Part of a small language model's weights: a variant of Muon for these matrices.
Each number is 50 + 10 x the weight over its row's rms, rounded and kept within 0 to 99. Layers, rows and columns count from 0. The size before them is the row's rms in percent of the matrix's.

# layer 9 attention query, 256x320, rms 0.129, rows 0-21, columns 0-159
103:49 65 37 48 52 54 50 42 42 51 40 40 53 46 54 64 45 63 38 51 40 59 61 46 53 43 48 34 61 69 21 35 46 52 45 61 58 51 56 47 43 56 46 59 57 37 52 53 37 62 38 49 33 49 50 61 47 49 41 49 65 63 40 58 51 46 42 66 37 58 32 57 57 34 63 46 59 47 37 50 50 46 45 49 40 54 43 45 51 33 47 58 48 51 53 28 53 54 59 56 42 55 48 42 55 54 49 56 53 56 51 47 74 62 41 44 40 57 27 67 45 43 60 45 51 36 42 60 54 32 52 51 60 56 45 61 65 54 57 71 58 63 52 58 43 56 66 61 42 54 55 46 49 53 58 49 45 66 47 59
093:35 52 62 74 45 31 48 50 57 65 54 62 76 35 39 53 65 60 58 50 47 50 40 60 40 37 43 45 45 52 69 54 48 61 43 42 70 35 48 43 49 54 44 57 57 55 44 38 59 40 51 55 59 37 40 35 50 58 47 61 49 41 41 66 56 45 61 47 51 68 57 52 45 45 38 59 57 52 50 53 34 54 57 50 57 31 45 52 60 43 30 47 57 38 66 47 50 56 42 45 47 37 51 41 32 62 50 29 43 61 47 50 65 39 32 42 36 54 55 45 67 45 57 54 48 53 50 61 58 44 34 32 44 43 47 72 45 45 40 67 47 53 56 48 44 45 29 43 45 28 43 42 52 53 63 51 50 45 56 52
095:46 68 46 35 41 73 52 53 51 61 60 44 49 68 56 47 38 44 39 54 34 49 46 58 49 57 46 56 45 41 48 51 35 47 48 54 48 50 43 32 47 51 68 33 39 54 46 30 46 53 44 46 37 35 64 42 49 56 52 62 38 42 49 38 47 61 37 53 53 47 45 61 66 59 68 58 43 53 73 55 33 47 32 56 54 55 43 57 32 47 46 75 52 57 33 48 44 52 52 47 67 60 38 63 57 35 43 54 43 45 44 54 67 41 58 54 47 49 45 52 63 52 57 45 46 30 35 52 44 58 51 61 58 32 42 65 63 35 65 57 66 56 39 65 55 51 55 57 59 48 49 47 42 60 53 50 43 38 44 40
098:59 45 51 51 50 50 48 59 46 53 35 68 54 41 46 47 52 55 44 43 43 53 38 54 54 38 60 46 41 51 56 63 27 46 55 52 53 58 48 45 35 53 47 53 40 45 48 63 57 38 49 42 57 50 58 53 69 61 45 45 74 44 65 53 57 39 33 65 34 60 28 29 54 58 50 63 51 61 47 44 38 50 47 73 39 38 59 45 57 47 46 48 50 51 45 48 45 66 66 78 74 67 48 46 32 59 43 44 51 72 50 47 61 48 46 49 53 54 57 64 48 58 28 44 54 40 59 62 54 49 48 46 45 57 49 54 51 50 57 50 60 51 37 54 59 73 54 49 55 45 53 76 39 45 53 42 78 43 59 59
092:52 45 45 54 46 54 53 45 44 49 39 47 50 54 61 65 55 34 55 62 54 32 64 40 52 59 57 38 47 43 32 40 44 48 64 57 48 46 46 33 82 53 53 40 44 60 60 66 35 65 54 45 36 41 40 38 55 59 61 43 48 56 53 64 53 65 63 42 55 43 61 54 47 53 67 50 60 42 50 47 47 46 41 57 72 62 49 64 57 46 55 45 45 60 44 68 63 48 39 62 51 33 51 62 60 54 54 48 66 36 41 53 68 45 58 54 56 56 53 40 45 50 57 42 68 56 42 53 45 40 49 49 19 46 37 40 61 45 53 46 48 42 59 32 61 54 46 55 33 57 63 50 44 45 36 48 47 49 54 49
097:55 54 53 32 47 55 64 65 46 58 47 51 42 50 45 49 36 49 64 61 31 56 35 59 65 60 65 62 39 44 53 54 51 44 51 47 56 50 60 52 37 54 68 47 60 32 35 60 58 47 51 49 49 69 53 49 45 41 46 60 45 47 36 49 43 52 51 43 56 43 47 57 42 64 67 62 55 52 49 55 31 45 51 51 42 49 40 38 42 50 67 40 45 36 42 55 41 44 55 42 51 26 34 40 38 57 58 64 53 34 28 45 42 65 67 42 45 73 51 49 54 58 39 51 52 61 59 52 34 37 50 62 65 61 37 63 33 48 53 42 55 59 50 46 43 48 45 54 42 44 57 46 46 50 51 52 65 31 51 50
095:51 65 62 37 56 49 61 57 30 63 61 53 46 62 46 51 47 45 57 31 65 41 56 37 52 57 58 62 35 43 57 19 58 46 44 53 52 45 48 66 51 53 65 49 57 43 49 36 52 47 60 54 57 44 40 50 44 55 61 46 40 33 49 43 64 65 39 39 55 52 49 32 54 48 61 62 71 44 34 59 53 55 51 45 59 50 62 38 38 42 61 54 47 45 54 59 61 73 41 57 63 48 50 40 45 58 49 54 49 49 54 48 51 66 38 49 61 55 44 73 52 45 46 29 21 38 53 70 44 61 47 45 62 48 53 50 54 48 39 45 52 54 48 53 51 55 28 70 42 40 30 59 70 27 54 63 43 44 49 42
093:56 55 62 63 51 57 36 57 58 55 50 61 43 60 48 42 48 47 58 54 64 40 56 60 42 53 37 49 43 29 70 44 43 59 48 66 35 46 67 48 46 57 46 49 23 61 46 43 42 43 60 43 66 59 45 43 48 56 67 46 59 53 43 56 52 52 44 52 67 37 55 54 59 37 38 49 29 53 69 55 34 43 71 58 49 63 32 56 58 42 67 37 52 63 43 67 42 55 39 35 43 54 59 42 35 43 54 56 52 54 52 59 43 28 55 39 48 60 73 50 48 46 63 67 43 57 46 46 51 64 45 43 51 35 51 58 42 62 57 41 60 47 52 44 40 19 35 33 37 61 44 34 57 44 62 53 46 64 42 42
106:56 52 46 50 55 52 53 45 56 46 56 57 43 77 46 60 52 39 40 33 30 44 58 49 47 48 54 50 54 58 38 67 49 53 48 53 52 39 57 43 47 56 51 58 57 56 45 52 31 34 40 49 50 51 55 61 63 74 41 48 58 51 48 38 41 45 47 47 59 35 41 42 63 33 69 47 47 58 36 44 43 62 49 30 34 49 58 59 48 59 32 52 41 59 67 49 33 49 47 49 71 58 51 50 50 48 64 58 65 59 52 64 66 56 52 61 58 53 56 39 47 38 43 52 58 64 55 29 47 46 46 64 69 41 62 66 53 65 65 38 55 55 60 44 54 53 48 40 55 59 54 56 43 56 61 50 53 45 29 44
096:62 47 59 46 53 52 45 53 51 50 35 49 53 44 57 65 41 42 55 51 61 51 41 38 56 30 35 46 40 43 56 51 48 39 60 50 56 64 43 50 66 70 63 47 36 46 49 56 39 49 72 60 50 54 56 30 30 40 41 45 62 39 42 44 40 44 43 47 37 33 63 42 64 61 34 87 48 37 61 57 53 64 73 61 37 62 35 33 48 51 58 40 52 55 55 49 51 46 36 50 60 43 42 48 47 59 29 55 36 38 50 39 56 45 39 61 50 58 53 41 52 62 47 56 68 42 47 63 43 39 50 51 41 64 59 50 59 61 45 44 50 47 51 23 63 59 45 70 49 72 51 56 46 52 53 43 44 54 61 51
096:58 42 61 44 63 33 48 47 53 53 73 50 45 40 53 46 61 24 49 58 40 41 44 67 46 60 48 59 38 55 63 31 65 51 49 46 50 37 50 60 58 33 42 43 47 41 74 56 54 42 53 54 59 55 43 55 39 39 30 60 50 45 61 68 46 55 62 57 61 56 37 54 33 46 65 60 52 39 25 58 42 64 47 54 36 49 60 65 54 37 57 51 39 56 55 49 53 40 49 27 43 42 49 47 38 40 44 67 63 46 40 53 43 56 66 57 80 47 50 30 33 36 67 61 39 63 49 46 54 60 65 32 56 55 56 46 47 47 53 49 48 33 60 57 39 47 45 71 26 51 64 66 42 59 70 33 39 45 37 43
093:62 55 56 43 44 58 56 52 51 54 62 48 36 50 56 34 52 29 51 47 48 20 35 49 64 49 39 57 41 35 55 70 47 63 58 56 51 46 46 48 42 56 62 46 49 36 32 44 50 45 51 52 73 61 63 68 46 56 61 49 40 60 56 39 42 51 62 44 37 57 50 49 49 49 70 63 43 72 39 39 39 55 57 42 40 36 30 54 52 38 62 57 53 51 52 52 51 58 54 57 68 40 50 43 57 51 50 53 48 45 43 44 58 52 36 45 34 38 51 66 37 54 40 57 39 70 47 37 46 70 59 56 66 36 38 56 65 56 48 31 57 59 42 45 51 52 54 58 36 44 53 33 57 45 52 52 48 53 31 54
099:56 54 45 53 56 50 17 58 54 53 37 35 49 53 31 48 47 47 72 60 37 45 42 54 65 52 33 46 46 45 53 57 51 51 45 55 66 46 47 62 59 55 50 48 61 42 51 53 61 53 50 42 42 47 29 42 61 33 28 51 44 31 56 43 67 48 51 60 58 71 60 46 42 48 48 49 24 52 44 34 38 59 38 65 36 45 54 43 54 42 44 62 47 69 48 51 35 52 49 29 48 53 36 52 51 56 55 42 44 61 45 55 57 56 60 58 51 58 61 45 68 45 45 45 54 47 41 58 34 66 57 53 75 62 59 39 52 55 53 43 48 55 31 59 44 59 55 46 41 57 57 72 55 43 70 58 66 61 45 66
094:48 41 46 50 53 69 40 57 70 64 39 57 43 28 51 42 43 46 62 43 38 34 64 55 79 61 51 45 48 61 40 52 55 46 75 63 47 57 50 35 53 52 47 49 62 37 36 57 37 53 58 54 48 34 40 56 44 47 48 53 49 42 57 59 41 64 46 62 42 49 33 46 39 61 44 42 39 57 53 52 55 56 47 45 56 52 42 31 60 43 56 52 50 38 50 43 59 58 49 35 24 60 56 40 34 30 60 48 47 41 49 53 60 65 75 32 61 55 47 40 53 59 44 47 59 59 46 71 49 57 53 68 59 54 60 36 55 68 72 69 37 49 44 60 48 39 57 50 43 44 58 42 50 49 52 48 57 33 46 51
096:46 54 30 28 52 40 59 53 41 62 60 44 45 46 43 63 49 56 49 37 38 36 58 41 44 54 51 46 47 69 36 51 47 50 44 46 59 63 56 51 50 52 45 63 59 30 44 62 47 57 51 53 78 48 42 61 46 40 30 55 54 41 63 36 42 61 53 69 45 45 57 54 41 57 35 58 49 60 49 77 39 59 52 56 47 52 27 75 64 46 67 58 73 62 65 54 59 38 45 40 35 66 55 60 45 49 35 63 65 64 46 51 55 70 52 28 56 38 51 61 47 58 54 59 37 57 47 33 54 21 27 58 34 55 62 49 45 62 45 55 65 55 59 43 36 51 50 50 43 51 69 72 57 46 43 53 62 47 56 54
096:59 55 64 47 52 51 59 41 50 45 52 60 62 36 52 26 58 45 39 52 71 45 31 46 61 29 52 47 47 44 58 39 59 46 49 60 56 38 44 60 41 51 48 62 59 42 48 57 63 62 67 51 33 58 40 51 55 57 37 54 54 64 41 49 60 45 38 28 49 63 58 52 46 58 61 58 49 57 45 55 38 61 63 66 46 41 53 60 59 28 41 39 19 46 51 49 48 59 58 54 62 48 65 39 35 45 59 51 68 62 62 46 50 52 24 42 49 43 64 43 36 62 65 43 57 46 55 55 59 44 49 73 42 52 63 63 55 51 43 61 67 43 52 64 61 72 45 43 56 70 66 54 23 48 38 31 48 69 53 41
106:51 47 32 64 36 43 39 42 44 58 47 33 36 58 45 57 50 51 41 46 47 47 46 64 61 62 52 40 53 63 47 57 46 59 31 56 40 51 37 41 45 45 46 38 55 45 78 46 51 49 58 41 41 48 65 47 57 47 68 31 64 55 58 46 71 35 50 63 53 74 39 66 49 36 61 51 58 42 66 47 39 59 28 41 46 47 70 52 46 49 54 60 64 47 40 40 54 63 59 37 60 55 25 45 48 56 87 51 61 44 54 55 54 57 61 52 58 54 55 26 46 54 45 55 26 53 39 45 47 43 50 59 44 50 68 43 53 23 43 52 47 41 36 51 49 59 41 61 54 47 53 56 52 40 55 63 60 41 34 49
096:53 56 53 49 42 37 46 59 49 57 67 52 64 40 53 54 53 30 61 48 53 52 55 45 47 48 40 39 38 50 44 57 44 53 60 50 58 63 38 46 56 37 34 45 37 60 54 47 68 39 66 57 59 38 63 23 57 51 60 42 58 35 36 63 40 48 52 44 48 47 65 51 53 47 65 54 75 54 43 61 67 67 41 36 46 46 43 68 61 51 38 63 52 58 67 58 42 49 57 54 58 54 53 34 55 65 43 43 50 49 34 62 45 66 36 56 70 60 44 72 57 53 59 40 61 56 42 62 49 41 68 69 51 61 47 49 46 66 74 52 54 43 53 32 41 35 52 76 74 53 51 45 41 36 50 25 44 38 54 54
102:37 46 63 54 46 54 59 39 58 59 48 60 54 56 53 54 52 47 57 43 60 54 64 23 61 54 48 58 50 60 38 68 51 56 33 56 42 46 31 58 69 59 33 41 42 52 42 65 49 61 64 47 48 59 39 56 52 64 71 62 58 63 53 44 49 53 56 49 57 52 65 54 67 44 60 50 49 55 57 65 80 44 52 37 47 48 48 53 54 47 36 32 58 59 39 49 54 62 61 51 44 56 67 62 53 43 46 52 43 54 63 73 57 54 58 35 56 48 33 39 54 57 42 66 50 47 49 56 50 49 52 48 57 66 46 44 40 47 42 53 59 59 35 38 67 40 57 46 64 63 46 50 40 50 54 51 68 50 48 56
096:37 41 49 60 56 48 65 58 45 65 53 50 57 43 52 43 63 57 42 40 33 48 73 25 61 49 49 32 45 54 50 48 48 69 48 54 40 59 50 46 47 63 40 48 39 60 62 45 51 53 64 44 48 56 45 52 52 31 41 65 67 63 38 44 45 56 52 51 48 57 72 40 53 42 62 55 52 38 44 51 51 62 43 29 56 41 31 56 60 46 48 65 56 46 57 50 50 49 54 41 48 46 56 46 56 71 37 48 44 60 36 40 56 36 48 48 47 56 45 52 31 81 53 51 45 52 57 47 49 49 53 34 37 42 33 48 36 49 56 49 45 59 55 45 42 49 43 36 72 40 61 40 38 57 37 62 57 36 69 48
096:50 40 60 51 61 52 47 53 54 46 35 65 44 66 40 56 58 35 47 61 40 59 48 68 60 58 54 47 77 69 47 51 51 34 62 59 52 47 47 37 43 54 30 34 57 45 56 46 51 53 36 52 59 61 57 57 42 65 30 43 59 70 50 44 58 39 54 51 53 26 52 44 61 54 51 61 36 46 44 36 24 35 27 66 46 55 48 45 48 56 77 69 44 56 38 63 40 34 45 30 41 58 60 46 46 50 51 50 43 43 52 66 49 59 47 38 31 37 48 49 61 72 38 60 64 48 38 42 68 61 51 46 58 44 50 61 50 72 40 54 65 49 56 29 29 65 46 52 63 45 44 26 71 61 43 71 49 60 41 60
105:50 32 63 52 71 63 61 48 43 42 44 48 51 40 51 46 55 50 42 58 41 59 44 47 45 45 60 50 69 58 43 58 62 69 57 51 65 59 50 70 45 65 59 46 52 29 38 36 50 49 69 38 73 46 39 48 46 56 38 42 43 45 44 35 39 44 49 34 53 57 54 40 60 44 53 47 63 35 40 61 53 55 45 50 57 44 53 38 49 35 24 50 43 54 58 47 55 42 53 57 40 63 52 43 52 46 50 44 39 63 41 67 44 55 41 46 53 23 40 40 50 56 47 58 45 37 55 51 53 43 56 43 59 44 69 53 44 46 60 40 63 64 44 50 44 65 50 61 55 52 56 44 64 53 38 54 42 46 42 49
# layer 9 attention key, 256x320, rms 0.127, rows 0-21, columns 0-159
094:38 47 52 27 48 66 41 35 47 63 51 42 38 59 44 53 55 37 32 51 43 62 57 40 42 49 55 50 50 46 38 45 47 39 49 59 34 63 38 28 53 45 47 38 43 52 54 54 44 72 49 69 37 36 54 59 54 52 50 64 51 79 43 51 56 44 43 56 39 53 32 61 52 21 38 68 37 73 62 56 37 70 41 53 53 58 47 50 79 43 42 72 68 73 42 60 36 42 60 41 57 48 62 53 58 55 46 58 59 49 39 54 60 40 52 49 40 45 56 63 65 43 64 61 56 45 58 42 26 62 41 55 59 56 39 47 47 47 53 43 66 62 55 63 59 39 47 33 41 42 48 59 43 39 61 54 53 54 48 63
089:56 42 46 58 55 57 43 53 27 64 55 54 55 21 53 63 56 62 50 55 54 53 43 37 47 49 61 57 56 47 53 43 61 56 33 57 55 53 43 52 51 47 48 63 53 62 63 40 56 36 25 20 47 40 45 43 64 55 59 41 57 55 55 52 45 57 52 62 52 68 51 48 40 42 42 42 57 61 46 53 49 44 59 52 56 33 64 51 55 43 35 61 40 61 23 42 47 64 31 42 52 50 49 56 55 37 52 57 38 51 58 64 42 39 54 68 41 40 41 40 68 52 52 59 56 55 49 42 41 64 48 55 41 61 60 43 49 48 28 59 34 52 58 40 44 46 37 62 41 55 41 52 53 57 35 52 68 52 59 53
095:48 57 38 42 35 44 57 51 39 52 52 50 57 63 59 48 41 65 48 28 62 40 45 58 48 55 53 56 53 64 58 37 63 39 56 65 62 43 14 40 72 63 29 49 54 48 46 51 35 51 47 43 62 51 35 64 27 34 57 48 43 47 38 26 44 36 50 43 34 48 41 60 42 55 57 42 71 40 69 42 63 59 32 46 51 35 44 38 51 69 44 66 36 66 35 49 61 55 59 40 53 37 48 42 44 29 46 59 49 45 52 55 61 48 62 39 56 65 48 43 33 46 53 38 54 38 45 60 51 54 36 46 53 62 51 63 69 32 60 58 64 47 51 54 49 48 40 61 59 37 47 62 46 34 59 59 53 53 47 53
096:50 31 60 48 52 69 22 43 50 21 67 47 59 33 43 56 50 48 47 47 60 40 37 38 42 49 53 36 43 49 37 50 51 50 61 56 45 42 54 40 38 62 58 36 42 52 46 36 53 41 47 75 49 29 55 50 60 54 51 54 56 60 49 56 65 48 53 37 57 40 40 53 53 41 53 52 48 63 48 61 49 59 34 42 38 47 76 55 32 47 42 65 71 71 37 56 44 79 44 46 45 51 44 66 64 44 68 50 68 49 48 57 63 45 52 42 49 52 36 66 60 54 33 51 38 54 46 41 53 45 53 36 77 39 61 46 41 63 62 57 62 51 45 61 76 54 50 48 64 41 34 64 63 54 62 53 46 49 58 55
094:62 39 57 53 44 48 56 49 47 63 61 50 41 57 54 59 69 56 66 48 67 56 52 42 56 48 42 32 48 37 46 40 49 62 60 59 58 34 69 66 56 64 56 52 36 55 39 68 66 72 55 32 49 54 46 48 38 64 56 46 57 41 57 51 46 55 49 42 53 51 62 57 57 55 52 62 53 42 48 34 35 52 69 51 65 56 42 49 33 28 51 36 51 54 43 56 37 61 50 53 48 27 56 52 60 59 44 41 27 46 39 66 59 58 29 63 36 56 55 29 33 67 45 39 50 51 58 56 58 54 58 51 31 43 51 38 64 52 38 36 56 51 52 42 59 29 30 54 58 52 51 42 56 58 33 58 55 47 58 55
098:57 47 66 36 36 45 52 78 48 64 50 53 55 48 59 52 62 58 40 52 69 47 55 25 64 59 54 62 58 50 66 50 55 21 58 37 56 66 62 53 35 63 52 67 36 42 60 49 43 27 60 52 50 49 49 43 34 41 59 52 44 50 55 59 58 56 45 32 55 39 50 70 42 56 40 51 62 48 45 61 49 41 56 46 64 51 59 40 44 58 48 43 48 36 54 59 55 41 38 55 60 56 51 51 51 42 33 67 59 62 61 29 47 46 45 40 45 55 49 41 38 52 66 54 49 45 55 54 49 54 38 48 52 53 36 51 47 40 57 48 49 54 43 50 54 59 41 47 27 53 55 43 57 62 54 57 56 55 40 48
091:51 47 53 41 45 49 52 62 41 59 50 51 67 33 50 30 67 50 64 53 42 49 54 45 44 58 45 57 53 53 55 49 73 55 44 43 47 50 37 47 39 44 70 54 71 52 55 57 46 59 53 46 50 43 52 46 49 43 51 53 44 35 77 50 53 61 56 44 47 43 32 42 44 48 46 79 60 54 50 40 47 43 48 55 14 54 47 50 63 57 75 59 52 43 51 48 30 40 47 34 62 53 44 64 57 49 39 56 39 41 48 48 60 55 43 35 53 63 55 42 72 65 53 53 51 54 53 53 53 46 63 50 53 37 39 56 37 56 53 69 53 35 49 51 43 58 38 55 42 59 49 59 58 64 51 50 52 37 55 41
088:66 53 50 59 64 59 56 50 69 60 49 48 58 67 50 43 55 55 60 58 65 44 61 53 53 45 41 56 59 56 46 61 38 65 43 42 30 73 50 28 56 49 46 38 50 69 40 41 71 58 55 58 44 54 63 58 45 34 42 41 41 53 57 44 46 42 35 39 53 30 62 41 60 56 56 51 57 40 52 39 65 55 60 60 57 51 56 59 33 45 65 42 49 40 47 36 53 56 38 50 44 54 53 34 54 56 33 62 68 37 49 52 31 48 41 72 67 43 55 54 37 69 37 50 61 48 65 48 54 38 57 34 43 49 31 51 39 44 35 42 61 43 39 50 45 50 59 52 57 46 41 51 47 43 41 53 51 44 49 44
099:54 62 45 65 43 41 48 52 42 36 52 55 46 38 40 46 68 59 44 31 60 40 28 56 46 53 45 37 46 46 62 51 43 55 51 47 46 62 48 34 64 51 28 31 49 56 48 53 59 60 41 58 62 30 47 43 33 62 56 50 47 46 63 51 60 68 47 60 49 32 52 49 51 51 64 49 54 47 47 37 46 62 51 38 40 60 39 48 49 48 77 59 54 71 38 56 55 42 72 44 61 53 50 73 56 43 50 51 46 61 61 56 44 54 57 39 43 26 55 55 31 30 53 69 39 39 44 52 58 57 41 53 49 43 42 39 36 52 35 38 57 60 51 36 39 54 46 49 41 55 40 64 44 53 43 63 45 58 53 35
091:55 65 55 54 47 56 40 46 47 49 30 57 36 49 63 56 56 39 55 47 55 70 35 51 53 48 57 56 52 44 48 58 60 47 63 45 46 49 48 34 32 52 53 34 36 47 57 63 24 57 48 55 40 61 46 42 52 47 55 46 50 51 43 51 51 45 44 28 57 48 49 43 72 65 52 52 36 52 56 48 55 62 33 45 56 47 61 57 46 46 40 36 61 50 52 56 54 81 65 45 52 45 58 55 46 50 43 51 32 34 58 61 46 38 42 39 44 49 64 47 39 86 41 30 51 55 57 47 48 50 71 59 52 60 52 45 40 46 25 37 52 36 28 49 43 39 54 54 36 72 58 48 57 57 34 51 62 59 48 67
093:60 48 54 51 58 40 56 50 59 49 38 29 35 62 53 41 54 53 43 61 54 57 40 55 62 42 60 57 33 52 56 74 44 54 48 37 55 57 43 58 46 52 49 56 47 30 47 66 43 47 51 42 72 57 53 56 53 34 56 51 29 44 59 50 59 52 51 32 63 61 76 73 46 54 37 73 49 69 47 53 45 39 40 57 47 51 49 61 41 44 56 60 41 34 52 46 48 34 46 37 41 49 52 33 41 41 45 29 45 48 49 50 52 34 36 61 70 56 51 56 37 62 57 44 60 39 47 53 45 50 44 39 54 55 40 46 59 45 36 44 33 62 53 40 49 60 38 40 40 39 52 51 42 51 49 56 51 54 29 38
090:54 54 54 50 68 52 54 46 48 37 55 41 48 58 63 57 46 57 54 62 47 41 44 43 62 43 55 43 40 65 64 34 53 54 44 42 59 50 37 62 57 44 30 57 43 56 48 39 67 61 51 46 41 54 44 67 49 58 59 63 50 45 60 48 71 54 36 53 36 40 52 57 49 48 60 51 45 60 39 50 63 46 38 48 38 30 42 73 59 59 68 50 63 53 50 56 59 58 55 62 41 48 46 39 44 35 54 60 69 53 44 49 49 57 65 32 62 20 37 35 50 47 53 54 40 48 50 44 58 47 66 41 37 55 59 52 77 68 43 33 55 46 40 55 42 53 58 59 29 45 42 52 53 54 66 34 42 45 43 65
097:53 70 58 51 38 56 39 47 44 45 56 67 54 61 50 61 35 39 48 65 52 54 47 55 50 47 71 55 66 49 61 58 27 58 49 39 48 52 48 47 61 34 42 57 63 30 45 40 56 56 53 28 60 35 52 64 66 42 49 56 52 36 65 63 55 56 58 46 54 65 58 60 70 61 77 49 44 36 51 40 45 55 45 42 28 21 47 40 46 52 43 58 53 49 52 41 28 62 45 39 54 45 39 48 44 43 58 47 48 57 57 40 55 46 25 68 48 57 48 51 44 46 33 53 50 48 65 47 51 56 50 60 42 50 60 40 45 34 53 54 61 45 43 46 65 37 62 45 72 30 52 57 62 61 43 57 42 63 42 40
091:61 35 39 59 55 48 41 57 31 68 52 50 30 52 51 46 60 38 50 71 31 48 38 52 67 40 49 64 45 34 41 69 45 32 59 53 51 55 62 48 49 43 38 40 61 58 48 53 47 59 39 78 39 59 39 43 40 39 53 61 61 61 67 47 47 51 53 42 34 53 64 46 56 49 25 34 59 54 56 33 52 48 58 59 57 63 53 34 49 50 41 48 50 49 35 64 36 46 60 28 58 43 58 46 54 59 52 59 53 47 49 40 46 49 53 60 68 56 25 58 60 52 59 25 43 34 42 49 45 28 43 51 50 53 46 50 63 48 56 56 48 36 69 51 51 47 45 64 72 62 62 44 43 52 50 60 44 55 38 52
088:51 29 47 58 49 57 49 59 47 58 50 44 42 54 43 53 51 51 55 50 45 51 50 52 32 49 53 45 32 47 61 52 54 45 58 51 54 54 27 57 47 52 53 40 66 33 49 53 49 55 35 71 64 61 58 55 47 24 52 38 46 65 65 53 53 43 58 55 52 45 35 55 55 28 81 66 63 40 48 47 43 55 36 36 45 43 41 67 42 57 53 56 46 47 38 59 44 52 46 36 61 55 64 66 50 62 35 52 59 53 42 52 33 52 31 23 39 33 45 57 63 39 46 58 46 59 37 31 51 53 64 72 43 57 68 50 59 63 49 51 39 55 71 40 46 61 51 61 46 44 52 56 55 45 55 67 57 52 22 43
093:60 51 57 49 47 28 36 48 58 45 32 35 62 45 57 40 54 43 44 66 50 58 49 38 59 54 54 61 23 54 56 39 43 61 22 55 37 39 59 44 39 60 51 47 42 39 43 46 65 34 59 59 63 35 47 50 48 56 30 62 67 40 66 53 53 53 38 43 52 49 47 41 50 35 55 44 53 52 63 61 45 51 54 51 30 60 54 36 41 49 29 42 41 52 54 46 51 53 49 56 49 45 59 46 44 45 55 52 54 46 45 52 60 54 38 22 38 40 63 38 53 44 48 48 57 52 43 60 40 47 51 42 57 39 63 41 36 63 40 43 42 55 45 38 44 63 46 39 68 69 38 62 59 38 60 51 56 63 52 60
101:49 55 64 63 46 81 59 47 58 40 47 52 52 48 30 33 59 48 49 55 67 40 44 58 47 65 39 48 64 65 63 61 63 48 59 48 58 50 36 40 44 43 68 39 58 29 74 50 46 44 59 56 60 45 40 66 55 48 44 40 65 34 51 45 53 61 50 60 57 45 56 64 47 50 50 41 49 46 47 61 39 52 40 46 54 55 41 56 43 29 48 48 46 42 43 50 60 47 40 52 39 49 42 46 63 52 46 48 53 64 46 67 55 52 34 66 46 56 49 29 44 33 63 56 37 60 51 43 58 45 58 51 56 36 62 39 38 64 66 71 43 63 65 57 46 41 36 70 46 43 64 54 52 43 46 50 58 52 42 41
093:51 51 45 46 53 37 51 54 59 46 50 36 45 39 55 59 61 26 53 59 43 53 49 59 51 49 47 59 32 53 47 65 38 46 46 41 45 56 37 54 53 54 50 71 39 39 40 50 67 55 54 51 57 51 63 44 50 48 56 58 51 50 57 54 35 55 38 47 50 45 30 64 54 30 32 56 50 58 53 45 58 67 44 42 55 62 59 47 38 39 37 64 57 44 49 56 33 71 54 52 55 66 56 56 58 41 53 48 51 36 25 56 57 36 45 72 72 38 56 59 48 63 60 43 47 60 44 41 42 48 58 59 47 51 55 64 53 56 52 37 22 40 36 54 41 56 45 66 47 41 61 71 39 45 61 53 64 39 49 34
100:50 33 40 56 64 58 41 38 43 74 35 57 61 39 32 45 50 47 47 51 57 58 67 49 45 54 64 54 38 27 44 56 40 71 69 54 41 46 56 46 38 36 58 33 48 51 63 49 47 50 53 45 31 51 63 43 35 62 44 45 50 55 43 63 52 62 39 49 68 70 54 45 66 39 56 50 36 45 56 50 46 45 38 53 56 47 39 47 36 50 46 49 51 61 56 72 42 56 60 49 66 59 38 57 38 47 40 50 40 33 54 56 36 43 51 14 54 49 45 36 57 57 52 60 41 50 57 57 50 38 65 65 64 54 58 53 56 42 38 57 42 50 45 55 61 56 77 46 56 59 54 42 35 46 59 60 50 46 49 54
094:78 31 28 55 43 77 47 54 54 68 45 48 35 65 51 54 56 40 36 32 47 61 48 33 57 50 62 31 43 34 31 50 31 55 56 50 51 59 52 59 48 39 58 61 49 49 39 56 57 26 42 63 56 51 48 43 58 49 58 42 55 54 59 52 37 38 48 65 51 64 42 36 56 34 57 44 48 64 30 62 46 75 47 34 48 55 61 72 57 60 48 64 41 54 61 59 45 38 69 38 49 68 40 61 33 54 48 40 45 61 37 55 50 39 49 42 45 60 59 38 56 60 56 37 53 47 38 49 42 52 61 37 41 43 46 65 59 56 54 62 46 50 42 55 47 58 44 48 45 45 56 55 53 55 47 49 67 64 52 59
097:60 48 83 45 46 53 66 51 48 47 55 59 55 68 54 53 42 54 51 58 55 48 61 58 67 42 35 68 66 36 32 52 62 40 55 60 64 49 44 48 51 55 40 68 41 45 38 58 50 41 55 47 56 70 49 43 27 43 57 52 52 56 40 57 43 38 37 59 44 36 57 38 61 55 65 63 62 41 40 56 39 74 33 50 62 46 53 50 37 48 49 46 35 40 45 58 52 25 61 49 56 53 36 66 38 57 51 30 74 50 51 61 30 51 53 20 42 43 64 57 52 54 30 57 42 36 47 38 47 55 36 51 50 43 62 63 60 58 61 65 65 61 59 57 50 63 48 55 48 36 57 62 47 49 57 33 38 40 53 61
094:48 50 49 38 62 60 35 52 57 55 52 58 47 38 47 43 52 44 36 65 51 42 48 70 49 48 63 53 49 38 37 61 39 46 39 34 66 48 38 48 40 40 47 38 55 43 55 55 44 40 54 42 63 55 43 41 59 54 44 41 49 80 51 51 68 42 52 60 24 55 39 49 64 41 79 46 39 44 54 63 67 39 40 45 37 58 54 55 64 39 43 59 51 40 37 48 46 46 45 46 53 57 38 38 53 49 59 48 39 49 65 66 47 49 62 12 42 28 31 64 56 47 56 27 51 40 55 46 42 62 44 48 56 60 54 42 48 40 32 54 56 40 36 56 42 51 62 28 48 52 46 72 67 53 64 44 51 60 39 71